Weights of a small GPT-style language model, trained from scratch on English Wikipedia.
Size: 11 layers, width 64, 2 heads of 64 (1 for keys and values), 0.859M parameters.
Architecture: LayerNorm before each block, rotary positions, no biases in attention or MLP, untied embeddings.
Training: a variant of Muon for these matrices, 124M tokens, 3788 steps.
Each number is 50 + 15 x the weight over its row's rms, rounded and kept within 0 to 99. Layers, rows and columns count from 0. The size before them is the row's rms in percent of the matrix's.

# v: layer 8 attention value, 64x64, rms 0.226, rows 61-63, columns 0-63
# o: layer 8 attention output (transposed), 128x64, rms 0.221, rows 61-63,125-127, columns 0-63
# gate: layer 8 MLP gate, 192x64, rms 0.302, rows 0-31, columns 0-63
# up: layer 8 MLP up, 192x64, rms 0.277, rows 0-31, columns 0-63
# down: layer 8 MLP down (transposed), 192x64, rms 0.154, rows 0-31, columns 0-63
v61 103:32 51 64 27 69 64 54 64 36 34 54 42 44 54 51 58 76 57 79 67 69 56 63 41 45 25 71 40 50 61 17 46 63 43 38 47 40 62 35 29 46 41 48 56 50 44 52 28 61 46 35 53 79 51 29 79 62 44 48 75 56 67 41 14
o61 099:64 31 50 77 52 30 46 33 61 63 13 41 69 48 55 55 19 70 55 47 25 59 53 58 51 43 47 62 36 57 43 48 66 46 79 39 66 32 72 56 58 59 64 54 35 18 53 42 38 52 70 46 31 34 46 37 69 52 74 71 42 32 72 49
o125 114:62 74 36 43 36 62 72 61 47 44 50 68 38 47 65 83 46 64 42 30 65 43 27 56 44 72 47 48 79 13 69 55 44 75 51 42 38 69 27 51 60 31 82 35 44 37 59 35 61 65 45 44 56 45 47 46 23 39 48 47 51 24 47 49
v62 101:51 41 54 68 39 43 65 62 72 28 57 68 32 74 49 52 52 63 43 51 41 62 76 26 55 58 41 35 29 56 29 63 66 64 63 62 63 43 23 33 55 02 39 65 33 53 46 47 45 38 71 53 40 58 52 65 76 39 37 56 60 23 47 54
o62 093:56 57 43 29 54 47 57 41 41 88 60 50 75 46 79 26 53 04 48 45 57 45 42 34 27 38 53 79 23 45 50 65 58 58 79 43 56 34 44 41 67 73 40 40 54 47 62 53 62 65 36 57 46 49 63 28 57 34 59 60 29 46 56 45
o126 104:31 51 24 44 31 63 68 49 61 40 48 42 59 52 41 64 34 75 62 72 49 53 44 65 55 50 75 32 61 67 59 23 39 39 31 41 55 77 44 51 32 47 55 77 47 93 45 50 42 55 57 48 50 54 35 43 12 48 27 49 60 63 25 61
v63 105:24 50 22 80 77 64 39 53 59 44 45 50 57 47 40 58 39 65 34 71 34 47 61 33 57 48 58 64 74 55 67 52 51 42 46 46 50 30 49 33 39 14 34 75 76 62 57 39 67 29 36 59 37 51 69 68 53 76 53 61 54 33 30 34
o63 099:65 69 62 72 67 63 57 34 41 53 44 26 67 49 73 22 40 54 45 43 59 74 42 53 49 45 19 34 58 37 54 43 36 43 73 51 68 23 32 36 55 53 46 38 23 80 42 66 41 69 28 50 55 47 62 43 68 26 54 76 59 38 60 40
o127 106:34 71 39 28 21 54 58 64 46 50 76 53 27 73 40 50 95 57 63 58 39 32 62 37 38 52 69 44 16 59 38 44 48 41 44 39 26 73 34 65 35 70 47 53 51 45 39 62 52 53 68 45 49 62 35 51 46 76 45 46 49 33 58 72
gate0 108:44 43 37 45 30 63 40 27 71 40 45 29 45 32 55 67 46 50 69 66 49 46 26 53 50 28 80 31 30 55 53 47 56 33 39 49 57 45 58 44 58 44 25 33 39 62 62 13 60 46 17 37 63 44 26 39 38 49 42 60 69 34 22 29
up0 106:53 44 58 57 55 40 83 51 62 38 67 40 36 49 53 56 45 38 47 45 48 18 38 42 43 63 22 49 59 40 45 53 52 32 80 50 73 20 40 42 75 29 54 78 62 41 08 44 36 57 52 68 35 41 46 39 55 30 57 27 34 59 57 66
down0 108:24 69 30 41 57 36 40 56 14 66 36 51 56 63 43 57 53 38 60 71 43 26 89 38 55 70 38 43 63 43 56 40 56 41 55 37 41 49 47 52 69 42 54 62 24 37 59 69 58 83 65 57 57 51 47 66 36 42 59 38 16 56 48 77
gate1 082:27 42 42 49 49 49 45 30 55 27 36 31 64 55 11 49 39 56 61 45 31 66 14 59 38 56 64 69 48 40 55 34 73 38 73 30 52 76 31 41 73 55 52 43 59 59 76 47 46 87 64 47 44 57 49 51 34 67 46 40 38 52 32 49
up1 080:43 82 43 82 49 59 28 69 31 71 37 38 21 48 60 23 21 53 29 50 51 59 50 34 48 49 33 37 50 54 65 40 76 62 73 70 37 45 53 61 59 62 34 37 76 44 29 74 45 32 54 31 57 46 45 65 57 53 62 42 69 41 49 50
down1 076:46 40 68 61 58 45 61 34 35 32 50 44 69 54 17 63 60 40 46 28 28 73 73 50 51 58 57 58 51 58 71 68 51 46 50 20 46 64 20 44 43 55 33 55 24 70 58 52 55 84 37 52 47 38 49 33 43 72 67 35 39 79 55 27
gate2 078:29 55 43 69 57 57 61 46 54 60 42 61 79 35 42 28 47 45 53 31 34 47 56 25 48 57 65 69 40 39 48 36 59 56 52 46 47 44 49 48 71 28 26 44 08 72 53 60 52 40 40 31 60 42 66 03 40 46 41 40 55 44 13 52
up2 088:68 57 26 66 44 49 46 70 41 34 37 48 40 37 43 65 20 32 69 31 56 59 43 28 48 53 42 40 38 32 42 38 49 85 50 71 44 39 54 32 52 43 40 40 51 68 45 74 14 29 31 33 58 27 50 39 66 52 37 60 60 56 50 83
down2 078:62 09 37 49 53 43 46 67 52 09 71 59 62 68 37 79 56 38 57 70 57 51 38 82 61 39 44 82 53 50 52 62 58 58 62 33 58 57 28 42 55 45 55 39 35 70 23 34 45 65 35 42 32 27 44 35 47 56 52 54 45 45 39 38
gate3 111:61 45 41 52 51 86 49 47 58 11 73 36 41 53 46 32 43 73 43 74 47 47 40 38 38 57 50 53 45 53 32 74 79 43 49 63 72 36 66 37 73 52 44 62 82 44 27 34 73 39 35 28 62 74 37 54 37 40 59 55 64 45 47 51
up3 125:45 55 44 51 49 50 30 66 75 75 61 49 58 43 44 73 37 22 40 60 52 33 52 41 48 67 44 54 67 32 51 63 67 35 53 75 65 44 81 42 74 30 62 69 66 33 54 75 54 86 80 63 44 43 59 49 46 69 45 45 74 50 65 40
down3 119:50 56 61 46 52 36 69 40 23 59 31 24 45 27 59 76 50 63 63 27 54 63 42 44 82 46 28 57 41 25 45 48 67 47 64 36 48 41 72 58 62 55 55 27 18 48 53 87 51 70 48 55 31 35 33 64 50 57 49 20 56 59 54 53
gate4 078:68 48 24 34 27 58 46 39 52 23 73 17 44 45 61 12 43 41 65 34 53 77 65 51 50 54 56 68 46 52 45 42 69 45 43 45 41 61 32 55 43 53 43 69 38 50 31 61 58 63 28 55 33 24 27 72 53 34 38 38 24 64 66 51
up4 102:37 45 40 41 38 32 46 51 38 41 40 22 42 40 34 58 60 39 33 49 42 42 36 55 23 07 45 41 40 41 36 40 65 46 61 38 52 56 36 46 34 08 40 27 69 28 59 42 39 54 56 53 40 56 34 30 14 60 57 37 26 58 44 34
down4 087:41 71 62 46 54 26 38 67 70 54 34 86 53 46 75 42 50 81 43 65 50 26 48 14 26 62 54 41 62 59 60 59 42 47 34 33 46 47 41 56 62 38 45 43 50 67 62 72 69 31 63 47 34 65 45 47 27 60 61 50 24 38 24 59
gate5 101:39 45 75 35 49 77 43 41 58 07 51 46 44 42 46 63 34 54 54 47 64 52 43 46 40 24 67 37 45 64 58 59 75 38 50 38 77 35 62 46 21 27 32 52 50 53 42 55 90 49 65 54 24 55 32 43 47 52 51 60 67 58 77 66
up5 101:32 33 46 64 59 33 55 32 53 42 45 46 42 55 67 59 55 71 66 29 72 27 54 62 59 32 52 05 59 67 60 36 34 21 68 52 54 51 31 70 58 48 40 42 36 40 79 60 41 59 59 40 65 58 43 50 79 61 69 67 38 73 59 62
down5 100:90 31 56 39 54 65 84 57 45 46 23 61 62 64 12 63 61 41 77 45 37 46 63 28 49 81 62 55 50 41 34 63 54 71 47 45 33 32 58 40 53 41 56 49 61 57 38 40 35 52 52 54 37 54 56 52 65 17 67 30 35 45 53 43
gate6 095:44 43 49 81 10 64 35 51 64 47 73 34 41 71 57 59 62 58 46 36 69 63 52 27 49 32 60 44 44 48 56 40 64 32 44 65 59 59 13 47 39 34 57 68 57 61 54 55 53 49 42 28 32 83 49 82 57 34 52 76 34 50 52 53
up6 095:30 39 45 70 35 36 41 48 22 43 38 35 43 40 58 68 40 61 68 42 46 33 34 69 62 52 55 62 60 59 62 61 36 84 45 44 31 30 41 51 45 47 41 51 41 45 33 47 54 78 29 70 46 36 44 85 68 56 89 40 65 63 32 67
down6 095:64 62 20 69 77 49 58 66 39 55 57 64 39 64 29 66 45 45 08 54 23 66 43 44 62 73 48 16 42 39 49 42 44 62 63 48 61 41 51 37 41 38 13 58 42 66 55 46 58 62 56 80 47 33 36 59 77 51 45 51 54 57 61 55
gate7 096:57 44 53 60 57 39 27 43 59 23 54 56 26 70 39 32 59 51 61 72 36 55 33 61 52 54 42 72 52 83 45 40 74 40 35 40 56 67 74 26 41 59 62 44 24 47 61 69 70 22 51 51 38 24 61 45 42 19 31 34 31 48 51 48
up7 093:63 36 64 57 34 40 67 71 52 72 43 68 77 65 61 28 61 65 49 35 21 40 69 76 76 54 53 77 43 51 42 34 45 50 46 56 40 58 41 63 60 55 30 48 49 54 30 58 52 55 32 40 79 50 40 37 55 52 23 78 23 54 63 30
down7 094:61 66 56 61 45 46 46 56 54 47 44 49 58 47 42 63 45 25 33 81 55 54 40 39 48 24 58 54 90 52 62 37 66 27 52 54 70 62 30 36 41 36 38 18 17 36 27 60 50 34 58 74 64 41 54 63 74 58 56 64 52 63 45 22
gate8 094:20 43 36 53 71 46 78 67 51 63 77 46 58 63 45 37 28 58 50 73 63 50 46 72 52 25 68 59 43 49 50 68 46 51 63 40 22 44 73 65 43 46 44 16 70 52 71 50 42 55 62 50 75 35 27 45 31 42 61 28 57 68 66 57
up8 105:51 50 56 54 40 55 57 66 58 56 35 55 31 57 55 31 91 67 56 24 68 63 60 65 62 48 39 40 43 40 55 45 55 86 61 22 19 46 76 68 31 61 67 82 58 57 50 40 44 53 60 56 59 48 70 31 56 47 56 75 74 38 44 46
down8 090:30 22 53 39 49 63 48 70 46 74 25 38 26 37 65 45 43 41 59 48 51 37 63 59 45 59 53 46 48 67 68 52 52 23 44 54 83 45 64 42 42 54 44 39 28 68 41 81 62 28 83 50 35 72 58 64 66 66 42 65 23 57 34 53
gate9 097:55 49 45 63 50 84 41 37 56 47 75 63 59 54 72 64 61 46 52 35 51 71 52 75 47 37 71 74 78 67 51 64 63 66 59 62 25 37 68 61 71 77 59 50 59 59 50 61 75 56 68 62 75 80 57 42 60 54 51 44 44 63 74 64
up9 093:53 40 41 48 34 61 72 70 41 41 30 49 21 50 23 71 42 73 30 55 72 28 50 33 35 62 44 72 54 54 42 61 17 47 42 50 63 26 47 46 15 54 38 45 55 53 49 64 42 58 55 33 32 61 53 63 31 58 64 58 30 32 47 20
down9 098:64 82 47 48 61 40 35 44 23 77 54 55 49 50 28 43 87 48 68 42 75 30 69 46 37 49 55 40 68 25 31 41 46 52 38 44 33 64 45 45 51 65 64 35 46 40 62 56 56 63 44 42 60 55 72 49 44 23 30 62 55 22 82 44
gate10 110:54 53 46 19 34 64 28 50 61 52 57 44 30 44 26 65 69 55 46 50 34 40 59 34 74 30 23 51 37 50 52 40 64 59 49 50 53 38 44 10 45 41 27 40 46 37 59 39 82 63 52 42 78 58 35 37 36 18 76 46 43 39 43 41
up10 098:47 52 22 80 47 28 36 54 20 46 87 69 29 55 40 64 43 59 58 48 40 41 65 40 67 72 52 67 54 31 31 45 23 76 53 58 40 63 39 39 56 57 65 59 26 33 44 71 48 57 29 58 49 56 56 68 53 73 57 43 75 49 51 60
down10 096:55 22 73 78 64 53 64 38 47 67 31 51 56 24 63 69 46 52 66 34 69 74 07 28 35 54 55 45 64 55 54 42 49 58 56 43 40 34 44 46 29 39 44 38 43 43 36 33 48 46 63 30 23 52 67 81 58 60 68 54 73 51 57 54
gate11 089:84 20 65 44 47 50 54 50 45 40 86 41 67 55 32 60 38 65 78 36 71 42 46 48 44 27 39 43 43 65 37 68 51 66 27 50 43 40 40 69 46 53 65 35 47 42 36 53 37 40 49 24 28 66 49 80 50 45 17 53 56 49 33 39
up11 095:32 31 61 39 33 81 31 64 23 30 33 46 43 50 56 61 35 51 54 56 61 63 19 73 14 52 47 60 61 59 33 31 59 41 32 42 31 50 59 48 35 16 77 27 33 50 70 60 38 61 55 58 60 49 58 48 48 33 54 31 53 54 40 53
down11 097:29 74 44 46 57 54 52 22 44 72 24 68 39 69 79 45 40 69 51 66 56 52 62 36 56 64 67 30 65 40 34 43 58 46 59 61 55 35 39 28 54 37 43 51 51 69 40 28 64 48 36 67 34 43 33 37 51 30 78 65 36 51 90 45
gate12 093:47 27 45 54 29 25 38 48 70 47 58 50 59 23 92 43 61 35 44 45 54 54 39 67 39 25 41 60 38 51 59 56 56 36 55 49 65 81 42 44 59 26 68 33 40 71 50 47 36 56 53 68 26 42 72 31 35 19 45 56 70 44 43 33
up12 095:32 49 43 85 51 38 27 51 39 51 40 53 69 32 74 45 68 46 44 52 65 50 75 44 40 53 26 52 74 48 70 69 58 68 68 52 31 58 52 90 67 64 53 58 34 54 50 69 51 31 41 58 49 75 50 42 61 52 74 77 51 28 67 59
down12 087:58 20 15 47 39 52 67 48 77 58 38 24 65 64 23 56 59 57 38 44 43 37 78 56 47 55 35 82 67 64 61 48 52 49 48 49 54 58 46 53 33 49 69 46 51 84 32 27 24 54 47 62 24 49 79 55 42 50 45 59 66 52 35 44
gate13 091:38 54 13 49 61 46 40 50 37 71 36 56 17 21 52 45 32 22 62 29 30 62 60 23 47 45 52 50 42 37 47 35 28 55 43 33 46 51 52 53 47 45 32 59 27 56 32 32 28 27 37 55 47 30 36 39 41 33 29 49 34 68 36 33
up13 084:49 50 29 35 65 56 28 59 33 51 19 46 55 46 27 34 28 41 27 20 31 56 26 37 40 40 19 28 43 50 61 30 42 51 58 41 61 51 52 56 62 45 68 50 48 53 29 43 57 29 43 60 55 42 47 42 56 32 41 47 37 84 15 31
down13 093:31 48 73 53 41 47 53 38 56 15 51 73 52 61 54 57 47 75 63 46 66 42 42 67 55 50 43 51 60 61 58 52 60 50 45 69 39 44 24 30 55 53 50 25 64 39 56 53 56 55 31 43 51 45 54 57 39 56 51 50 68 00 71 57
gate14 108:31 47 53 40 59 64 24 56 59 48 62 36 46 74 38 38 26 62 44 45 32 63 50 61 52 41 01 42 35 33 71 50 36 38 55 36 36 59 44 33 55 27 18 45 73 56 47 41 57 37 35 29 59 52 69 53 48 53 50 17 33 37 54 30
up14 101:59 43 52 46 46 50 34 38 50 56 61 57 13 63 36 37 10 36 42 60 29 68 39 81 17 74 51 74 43 43 65 52 89 58 62 45 38 56 62 56 59 43 48 34 67 34 41 54 43 53 48 47 59 44 56 69 48 52 43 78 49 43 70 34
down14 102:34 32 99 49 41 56 36 42 45 78 33 34 72 71 57 34 49 37 26 54 45 70 42 29 56 52 37 45 49 56 64 68 23 42 53 56 44 79 56 68 61 39 48 67 59 29 42 57 45 68 61 45 26 37 52 65 45 58 46 19 58 51 39 53
gate15 101:28 34 54 60 19 31 45 70 44 60 39 44 32 31 42 21 40 50 79 62 56 41 63 48 49 41 52 38 43 66 54 56 44 59 24 33 62 72 57 54 70 61 37 36 39 37 68 62 32 51 36 49 72 75 87 49 49 29 53 51 72 53 51 74
up15 095:49 52 57 56 43 60 58 52 70 38 53 40 30 49 49 42 38 64 54 59 32 37 54 69 72 47 35 40 53 46 65 41 50 62 28 56 46 60 99 85 45 67 57 68 49 49 46 48 25 78 26 47 50 24 66 29 45 56 62 57 51 64 74 45
down15 107:46 27 79 76 51 32 62 59 54 41 66 46 57 54 12 39 71 37 53 75 39 59 52 46 64 44 58 35 54 78 48 50 61 59 55 36 37 52 55 65 47 00 69 63 41 56 44 44 39 30 44 43 46 35 46 32 61 62 58 33 43 69 37 67
gate16 091:40 64 65 34 16 49 48 66 42 58 38 27 24 72 56 50 63 60 52 52 69 58 30 39 77 67 30 45 47 32 43 70 54 40 59 72 52 73 25 50 40 39 62 53 30 48 76 47 36 34 91 56 35 65 51 49 52 32 51 30 49 38 49 53
up16 096:28 63 37 26 40 51 14 57 28 69 32 54 11 75 54 58 49 42 60 56 58 30 27 47 30 25 44 34 47 39 33 57 53 43 69 48 23 48 59 39 31 52 38 44 68 48 35 69 62 44 53 56 41 39 35 50 49 49 31 43 46 64 46 18
down16 093:48 62 34 50 38 41 87 47 46 37 48 45 87 38 23 50 48 43 43 39 34 56 52 51 39 58 31 36 81 47 71 38 56 52 36 51 40 31 55 39 54 40 62 54 42 48 57 39 30 71 64 66 34 85 82 48 47 30 65 45 60 34 71 73
gate17 110:82 35 69 51 48 48 27 41 68 33 59 65 20 72 36 17 53 59 36 55 62 69 49 62 64 73 43 31 39 51 54 49 67 51 36 55 32 38 75 61 45 72 58 49 46 17 63 55 26 56 32 63 31 34 53 40 57 72 35 41 51 41 53 53
up17 102:46 34 31 55 49 41 68 38 61 39 13 44 36 36 66 38 20 38 66 39 48 30 48 51 38 61 67 57 46 37 51 39 33 58 62 37 66 51 27 57 29 49 21 17 46 70 51 55 56 47 47 19 69 78 47 56 73 53 60 35 45 72 48 47
down17 106:70 31 79 77 48 53 47 26 59 37 64 54 59 23 72 35 15 56 61 44 54 90 39 27 71 63 58 56 40 35 53 28 59 52 36 43 41 64 61 33 46 36 38 43 42 56 70 44 53 43 38 66 43 51 56 30 56 40 49 35 77 46 58 63
gate18 109:17 29 43 54 65 46 52 70 55 17 45 52 47 45 34 40 78 59 29 43 34 34 61 63 58 42 65 49 30 35 25 41 71 30 38 59 84 43 55 60 59 39 54 44 52 56 48 52 32 77 26 49 51 73 44 45 28 59 73 36 34 43 37 63
up18 105:53 65 52 65 52 66 39 57 53 41 44 28 58 53 55 42 37 28 48 49 77 60 68 57 55 81 37 47 48 34 61 64 29 44 33 28 42 43 37 63 22 11 73 15 55 31 50 53 60 53 25 57 30 35 47 54 73 63 41 50 50 47 66 28
down18 103:48 83 71 31 48 60 62 28 34 67 50 64 28 21 70 67 38 54 53 38 70 64 37 46 44 50 36 36 56 46 44 34 36 55 55 84 53 32 44 44 40 89 37 55 33 30 60 65 63 43 29 51 68 63 64 60 51 57 24 51 60 56 34 52
gate19 106:38 53 66 47 30 59 63 44 39 30 67 50 56 39 39 30 50 43 43 36 39 25 39 41 46 47 56 51 81 33 74 52 72 57 57 52 62 54 61 75 53 90 33 20 49 22 58 78 50 42 40 37 48 35 37 39 79 26 61 53 43 52 62 59
up19 104:25 55 57 43 56 45 18 61 40 37 62 50 22 28 19 53 39 48 58 40 30 43 44 58 52 46 50 24 40 70 74 50 29 52 58 54 55 99 46 73 60 41 51 39 57 21 48 45 29 61 40 47 28 41 45 45 45 54 45 43 55 27 34 40
down19 105:48 56 51 55 63 59 35 43 57 27 44 11 57 27 58 39 64 33 45 63 58 43 44 32 52 48 28 84 32 47 77 77 43 45 37 44 45 52 56 53 39 83 38 44 34 41 61 54 43 46 56 46 48 69 61 62 71 41 61 84 75 25 42 33
gate20 096:61 42 81 34 46 53 59 25 79 54 48 35 60 63 57 31 45 53 24 41 55 65 48 33 74 59 54 49 34 44 73 41 78 40 17 51 78 47 31 50 58 48 48 31 54 31 36 64 56 45 30 64 63 54 44 27 78 32 72 38 53 50 65 52
up20 096:57 58 52 28 64 64 56 20 82 31 48 34 42 29 55 69 63 37 36 50 63 76 42 30 46 59 61 35 65 22 54 45 62 65 55 63 16 58 67 77 57 61 62 73 56 65 46 24 46 26 44 36 29 54 36 54 50 39 59 51 42 37 41 49
down20 093:58 41 58 43 52 69 75 47 58 51 48 34 74 41 49 57 40 41 11 60 53 54 63 52 66 52 59 30 63 35 65 60 86 33 38 57 66 38 61 58 47 43 44 27 61 21 40 58 36 41 25 62 23 44 58 50 59 28 76 30 68 77 51 50
gate21 116:46 60 41 50 49 39 85 71 65 63 69 71 60 58 33 59 80 73 28 70 52 35 49 53 49 53 56 23 54 60 52 88 65 41 55 57 49 60 38 47 50 62 46 48 55 51 70 54 49 59 65 53 45 59 47 69 10 81 55 44 72 62 73 50
up21 110:47 45 40 42 26 64 65 75 50 47 42 34 46 40 43 51 33 88 36 80 48 32 77 56 56 57 52 43 32 31 38 65 49 72 52 52 74 55 40 25 33 49 74 42 42 60 38 54 49 55 43 26 42 40 16 53 32 73 30 39 39 40 43 35
down21 121:46 55 62 65 66 76 40 62 28 22 67 38 37 44 29 48 76 24 45 39 58 70 21 56 54 47 47 61 42 53 55 71 24 60 50 52 45 54 44 50 26 37 36 64 71 10 51 49 61 49 71 40 44 77 70 64 49 32 57 42 56 67 45 46
gate22 094:43 19 71 61 33 44 57 38 57 63 69 36 49 91 47 49 76 56 44 90 66 36 72 78 50 52 50 62 38 59 63 46 62 48 56 34 44 36 40 29 46 43 33 29 39 30 48 50 76 40 69 42 45 67 47 33 56 66 54 52 52 34 33 48
up22 103:55 25 28 52 67 32 59 61 42 31 37 43 77 53 52 39 74 49 43 63 29 46 44 47 74 53 59 88 45 67 47 26 55 46 49 49 53 33 72 41 52 33 42 50 39 39 35 35 24 60 51 41 71 52 34 55 35 43 84 16 55 44 36 67
down22 110:45 45 81 41 25 38 56 56 55 42 42 12 21 76 31 67 48 30 33 55 70 80 35 49 28 44 47 66 32 70 62 70 42 71 50 54 64 46 40 31 49 45 47 61 75 51 51 54 50 45 65 51 50 48 55 51 66 27 52 59 59 76 29 43
gate23 101:53 21 53 33 40 56 68 50 34 43 60 41 38 45 18 51 41 50 50 43 49 49 56 54 28 53 49 56 40 41 73 47 57 33 35 51 55 50 41 27 28 51 13 51 46 43 41 55 88 14 34 23 44 62 26 75 30 59 57 58 64 49 25 55
up23 118:39 21 57 47 42 49 48 62 62 84 46 77 39 47 64 48 41 50 43 46 47 51 29 43 54 65 76 50 48 43 48 41 47 43 50 60 49 33 45 66 67 62 55 59 77 48 49 71 18 47 82 69 52 20 77 61 51 34 56 66 09 45 44 61
down23 102:68 77 35 31 62 58 59 61 34 66 24 70 35 41 78 60 30 52 64 47 80 49 45 58 41 35 21 32 72 32 34 35 51 41 59 54 50 68 50 56 47 54 48 52 24 57 51 46 76 42 28 50 46 56 36 61 34 39 51 44 63 36 88 50
gate24 086:58 44 48 63 80 52 68 50 50 59 49 59 49 70 68 57 37 63 91 58 60 45 80 66 49 30 58 67 69 67 47 21 57 56 66 45 46 72 55 52 66 34 61 49 54 79 76 26 53 60 67 53 63 52 57 90 49 42 54 62 40 55 40 59
up24 098:54 39 46 32 10 58 60 38 30 50 59 39 73 38 25 24 77 25 41 52 44 32 33 54 35 49 42 35 31 47 37 50 67 32 34 64 52 56 42 55 51 31 28 51 41 27 45 63 29 49 43 43 61 40 51 51 49 53 19 46 39 28 29 23
down24 081:56 64 36 66 68 52 48 58 47 57 47 82 46 41 46 39 19 62 63 61 65 23 55 35 39 48 54 26 47 55 41 43 51 40 64 36 17 47 28 45 62 81 83 39 41 27 54 60 56 52 57 25 55 57 53 56 48 28 65 51 53 46 47 93
gate25 099:32 54 54 54 21 35 60 51 77 44 48 68 60 73 45 34 40 56 45 53 82 52 52 46 26 63 40 64 22 27 63 60 55 57 40 83 54 34 24 51 64 53 77 52 49 64 33 71 51 79 46 30 52 68 31 27 58 57 41 47 37 37 55 47
up25 099:54 50 37 54 48 53 27 27 79 76 57 35 31 40 73 75 42 46 43 45 54 55 64 72 47 30 83 39 60 52 39 71 30 44 44 44 43 74 44 33 50 63 59 38 34 53 57 81 51 21 51 54 65 44 73 55 46 57 49 68 57 70 46 21
down25 116:69 63 54 52 57 62 12 47 50 64 25 50 54 50 58 49 24 61 38 51 23 45 50 50 42 58 36 44 60 56 69 88 36 45 14 51 57 40 51 32 45 57 52 79 54 52 43 31 39 60 41 47 77 67 60 47 39 40 65 30 62 87 63 41
gate26 092:47 46 03 28 46 51 49 42 32 45 51 32 42 37 57 67 46 38 65 64 52 55 28 64 62 52 63 41 42 33 42 30 41 26 72 45 54 28 54 58 46 26 64 64 56 39 51 50 40 43 74 26 72 20 36 76 54 35 39 62 65 28 59 36
up26 095:51 46 48 24 52 63 29 46 29 46 56 56 20 12 58 52 51 53 43 53 41 38 48 12 43 44 73 54 58 38 33 29 48 36 19 53 59 29 54 56 53 45 73 59 30 69 28 54 09 45 60 40 61 40 49 55 56 52 51 38 45 37 37 71
down26 086:47 48 74 45 65 57 62 30 30 27 69 71 66 21 38 59 38 64 47 62 46 33 64 59 53 66 55 68 62 58 42 58 35 64 65 76 62 52 10 49 28 50 35 36 51 20 53 41 50 65 30 56 43 54 47 24 35 59 41 57 55 77 52 68
gate27 103:35 41 32 40 68 46 25 42 54 51 61 26 27 60 35 41 43 65 37 60 57 67 34 38 39 53 30 28 39 23 76 21 66 33 40 48 27 55 36 35 52 29 52 56 53 64 53 53 22 40 50 52 35 26 23 74 30 41 59 41 35 41 51 63
up27 098:41 50 59 67 65 60 79 63 35 69 61 25 60 63 44 38 58 61 50 81 64 35 30 18 42 36 58 39 71 19 35 76 47 49 62 73 32 51 42 51 57 51 44 54 40 43 43 48 69 60 57 59 52 43 75 39 68 67 24 41 50 49 52 19
down27 099:46 64 38 63 41 64 35 57 29 41 41 89 57 64 48 51 23 57 41 64 68 55 78 70 56 27 23 44 34 35 48 64 57 66 44 48 32 56 67 68 48 54 64 39 32 61 42 18 26 53 64 45 59 48 46 53 41 18 79 48 33 40 52 50
gate28 081:30 48 56 64 25 37 57 41 85 63 34 47 60 46 21 29 51 69 51 30 62 46 58 73 65 52 51 50 72 56 31 67 25 46 25 47 38 22 46 53 37 46 61 65 43 38 75 40 38 55 58 71 51 31 62 81 74 48 46 31 46 56 62 46
up28 089:13 38 22 32 34 64 59 51 59 36 30 55 46 51 34 78 48 42 56 62 37 43 46 73 55 43 39 77 43 29 83 62 39 20 23 49 68 43 45 49 41 75 38 40 40 56 39 57 64 51 39 50 62 61 29 39 54 45 65 37 52 71 42 32
down28 077:71 63 53 52 47 49 47 57 41 57 49 57 32 48 71 46 56 59 59 51 80 46 53 07 31 66 55 23 25 55 32 44 60 53 82 50 40 57 67 39 64 47 53 39 51 45 57 51 55 44 68 42 48 68 57 69 64 39 24 69 53 00 40 44
gate29 096:26 46 23 57 46 29 63 42 73 42 50 67 52 34 35 24 39 57 46 60 52 42 76 65 35 55 30 37 48 49 40 51 61 67 44 37 55 75 20 46 58 23 62 54 51 64 28 57 36 46 60 36 27 69 44 48 26 91 63 48 38 36 40 51
up29 097:55 54 58 61 53 29 73 46 34 43 86 52 46 47 77 61 49 46 56 67 55 35 75 48 70 42 50 36 50 51 49 36 55 45 61 83 35 40 14 61 69 38 75 38 75 52 50 52 32 28 50 59 50 58 28 79 62 66 50 60 74 66 36 47
down29 104:59 56 23 39 64 37 55 79 43 43 77 72 21 66 21 64 63 54 54 52 26 30 65 58 62 36 38 34 59 65 66 62 43 56 65 62 43 42 64 76 64 51 70 44 41 31 22 55 27 73 51 49 54 43 47 32 59 38 36 59 59 35 46 34
gate30 077:19 59 49 26 59 68 49 71 40 27 63 33 40 23 30 47 54 62 15 23 39 67 60 34 75 62 43 37 25 66 49 40 52 61 70 55 47 57 52 35 69 39 59 46 42 62 44 36 57 60 48 61 77 75 62 46 66 50 33 45 47 57 69 60
up30 092:58 56 44 44 64 71 33 50 72 76 37 75 41 54 61 64 38 40 55 46 39 47 38 57 66 56 46 49 27 67 59 46 67 54 37 68 49 68 71 56 55 55 10 80 48 31 55 45 70 50 67 32 89 41 34 67 31 34 56 65 33 51 52 38
down30 079:56 26 40 24 35 38 65 68 43 34 39 44 71 76 64 57 52 74 43 55 55 57 29 54 62 51 53 73 49 50 68 57 31 40 51 72 80 66 34 49 21 33 40 59 45 41 55 45 20 59 51 58 50 33 56 55 23 65 38 27 73 33 40 64
gate31 100:31 47 57 78 59 20 83 34 35 49 60 50 63 43 25 56 64 48 71 34 49 35 61 49 68 58 53 17 30 43 49 68 59 54 47 26 61 38 47 53 49 77 42 42 54 46 29 37 37 49 57 21 58 37 50 26 59 56 39 59 46 15 42 34
up31 095:48 38 51 67 44 57 73 39 53 23 63 40 42 52 73 63 12 56 68 57 47 75 19 79 72 58 21 67 55 64 53 55 56 39 57 31 21 68 57 56 60 48 36 36 52 50 72 66 58 36 38 53 66 77 38 42 61 54 46 45 54 34 42 54
down31 108:48 48 55 42 47 51 59 66 70 51 52 77 36 27 66 56 21 62 50 60 69 55 47 40 37 59 47 54 65 38 57 43 44 18 59 83 40 45 36 64 56 49 46 66 34 37 70 48 47 39 28 51 39 63 40 72 70 20 37 68 60 24 11 48